Weights of a small GPT-style language model, trained from scratch on English Wikipedia: untied embeddings.
Each number is 128 + 24 x the weight over its row's rms, rounded and kept within 0 to 255. Layers, rows and columns count from 0. Numbers have three digits each. The size before them is the row's rms in percent of the matrix's.

# layer 4 MLP down, 192x768, rms 0.103, rows 159-191, columns 288-383
109:123120076106151121159101152135131135130128146135123140120148049085116132127096127105111089137123089147160169124111140160131138110136128110114128159132124142099174134101100148070120155118133118163164122100083118110134091148105118125110163116163127131101147137146118155115102163152128088145
102:164116110118141144129125144105122131118130110134110134084144168137139135152168145131124112123141148118145174132149097139113106096124117106116162156122142130151117106132129157145116108127167135130129098140127123087167131116064102156139175147115142152121089132095138106118106124147124132184
097:129125073118100059141079137084102125119100108134105132070124144138142153153154093132141150106097115072129100132121132149133104141137113143115138119125148113109142118098133122159145097120123107109175160124097106130132066145142110102129120093133095157164163126104109110120092115134135144145
097:157112111129163157130110110110122139083079148104102134142122107118163120136106110079144151147103123162115089114134159136145167131123135126109095137143118139136060112096156136147126144135118137128158095125155145133115153126127138118120154097070117100110150118133107145180108127100151110140
093:129115133148131146146156153132161132125091132160136159101159120137143081076166160074117124140121097138119113117110127120124140105131117090134109094125092140149155149132094135073149128111134127117134138112100146170113132143105129131117136114105088177142119122131137072124124113088126120101
103:117129093067115110135130115099138132101124146132129175112133128138107091111136138136146114096157098124108160083115099110144189161098139162107106100141095132152164146125140146129147112127120117146134161134154106139124178096163097132160125168127155106127114102115104114150089121149120118110
102:165098114139129175153123109142169123155123125152138127117147111123139138141139124102103091117145138119112111102136097087098142105102139144170104149124123113140111102130142124176122145100082171091148099153172129159130144092133133141132144116113100149098154136116136159128144070148121142154
101:113083112113136122138108158188140096124121098133119106135130115130155107141129105097100133105141086131133114116121123133112165157146138120148148128130097117138106141136120124113098105139098100113112152117117178153116112142139145134141130146156112148127170147123121139146097167161125142092
092:161156128141084139157128112136132103100117114136103128141088123115129121100123131155122099124123120112115130092144184079140144110130147128132149140146084132131109139151166097165104146126130123115133148133165156120108103146102137096121107092103116129118124161113116115147151094103118122132
100:132129125163166113124132129135118122100168127086096118122103120154167129121127137109126135126113124119159146106161117082119115111153126152133173139131139125129087126128143125103118127139118174149152138119137147120125079109106113154133128134135199133159137140140127135144119171128153074098
098:149145126095138150135172167145087094111131089131117131141143104151143126123110116152149147120153119110139151119127111128159141139167120156093143097112149151092120143136116123128116135114141136127057138086138140111160154124138104122098134137196099106115153116120088131089085117116115113112
106:138093123162103123125142122072115108152164139090099157107121140094120128143113131147147114124151137145123151127100108086139141129144116115144126184108145155128099160106148090120108112134094133067135166137143113145120144172146115136140162123109134158116140117125122122148156138143150118133
095:083112122140160152101134122183144123140148130144167108176156108085121124135144173113150135141134100134135105118136137127171101090145115132114139143102147118152083094091173158096106069151164149084103168120146131083128105134141103151185158145116153134138117136139134100092124158161132124128
094:122105136120136093166090135144123076115167121143165143140132096164105121164154143116163131123099151096155151134100184140155111097142135094115148125164144129091123156145107114118148117153131092125104161142163152125123124157111121159104111125121108134110128150122098132084122132068090171118
096:177115111121121169102143129112134139091178095165124124144142125157146168119063087151114133099116173147164142088112146120168157133138129146135115109116106118152134114118159098104133094143130125101120138156126134129139151104145132123167096133114154118140091171107123129122141108156105143108
100:121142145160143147132114073082164135141114168151096121155106138143117114128148153110142143132127183129121073147123133140103110098142158089125138116159111125147110130156114133090124110108117139120124136161070144156127092120139149079161166125089127135129109136078152157162138127122131105134
099:150175126109107105160076136112113145132115133153129164126139187139103114138116146116133061148154184122119089122114124119161138129147140094155151190107142146119105137109154127161104084070121160145166151117100110149151146108148134132114108128141131146119133124142125119160091143126112135160
098:179110112122143125111129126158149128171146181158119140112154119123121137143146086134112098099143085114178147137168122110111104153122068162132108160152100133167088113138118110121157132144096085118133127133151194158092133131102096114135120144148140170177149070145118128118130150127142172135
093:152117113149119148098149120143116126174111110129139148130101125112107126151104156142095148106131151116116101159109130128138136112126115130115113158089132154164107075148131140122152152098137138138158143131140120132114127135129129130135159117141113106102086133142153085142169072083084167172
097:130145170140125134120138121075184093114118109118149157158188139116141139103125183167126179190113154118096106111141169116120113126157062173176102110114113147103121138139157105100150149155119064140089110159095129155163138121130133129099105171064157176097138136090126149122173113087156151125
095:105134126131086127092198102123156105115113149119175130169123128097133149142125135120142086109137123131133136136106147113143133133132171150170129120096115086135092147146131130129114155165077153131111100144151102151081166114138119133069115168090193099108178148104116121149093105126083137132
097:132139130109081148153108131096124113142119123146131131111148106147121163073124145124118108125121121105144145138108121086101157147159133133126134170121114140141115095150144104127095129114097119166163127158127091154155154123113152135140132147132107179125118149145076103142149112142101077142
106:143150154142135126118139126115141180109148144165131139132141137145154136117133082109114143136122104176136180101188112091117127137114176168121133113111153119143060155116127116171125097148116132144150143148107122116158132151143137144133173124134136166097126120130147136105132114119158147101
097:116111120130130166123146099160097082120153147170144117094161128130089110140133184124148150116168133129068127114140083154100117074163147148121113129122101094131160144155118162197167138121140120134172129142092115136153139161127137132093148080149118079146174169144111136114130153110150120109
100:121152131119111137094134140124104086154100119124178165068098102131075166144111070131120132097129113132128133166160138138124140143156123087124160146134099151084137131162140157114117113087143133156116145126119128156085151101126137158119092088138082162122127158154098118149141168122132130133
104:066180154175169118109100129120114144111103152196128069130129117115085135145171126148149126165121075069144141166154145136128118113138135094122136159182132109129170071133126133096102088129095121105147088134101133151125118156116139164125120146119125105142165110127200105107095100165101154124
098:107103133075109139126161071132126126148118092123132140117124115149185112153084156105117093121102124107089116088122116120114082135163167140128105076144110145121128114133115156128134131127115133112135118106105161157136149206101152105117088127164122129131126107102098110150147111140110125118
098:105087118135138138128123146121125123122135128134132141124090097136131155123140163136132148122104123127143128178131132125122143139155102119137126098101151142194122133156113143133194134173120138130113131147094135141089168084124125135131124107078165138107140129136121136106124145132070101179
101:145109102095129161135102107157118094116098088094112124138130113131139150164100150110173190189153155117143126159160101121122103115157119081114128103116135176132146158114139135082149102131121148107130144157093114110140149169129137165139146125132181168192094130173112117066118134126158129095
096:125112132139116139126107137120159127121082153093088136120124137128118116152105141129120111150136099115130112125111071120118116157099142122087119184082152159085097125134112110089113128084117120167125126140111104102181150120131107165143162120115081118183106167108120130180149115162121129106
099:131156122126153163131137125106141129156119111119132145134089078142053149104099142099098134137106086097107144140119156154111156109105154122080128138101133115136158118139154114136107151056120157105106120158108120157145138123096106083163121120114127106143117111155119116138095142091115171111
097:164126128162068176155133134189091149125112104119142131114171091149110118144137117141142096163107123119125129148136154109128098113158120078127119141124120146139117135140109100126152139089170119139179148113145159143119149144111076124109127121113129122169126119142085098074124200089123128142
100:136113153115108110107122132112124170137144156120150136138105089137131135112141138115107150144148168122145142157112104114151087111146097159119158124130095168142163140156137142154105154143165127118100116169094108123125130079142151148146068155123129107094118141110152146164164184085103115155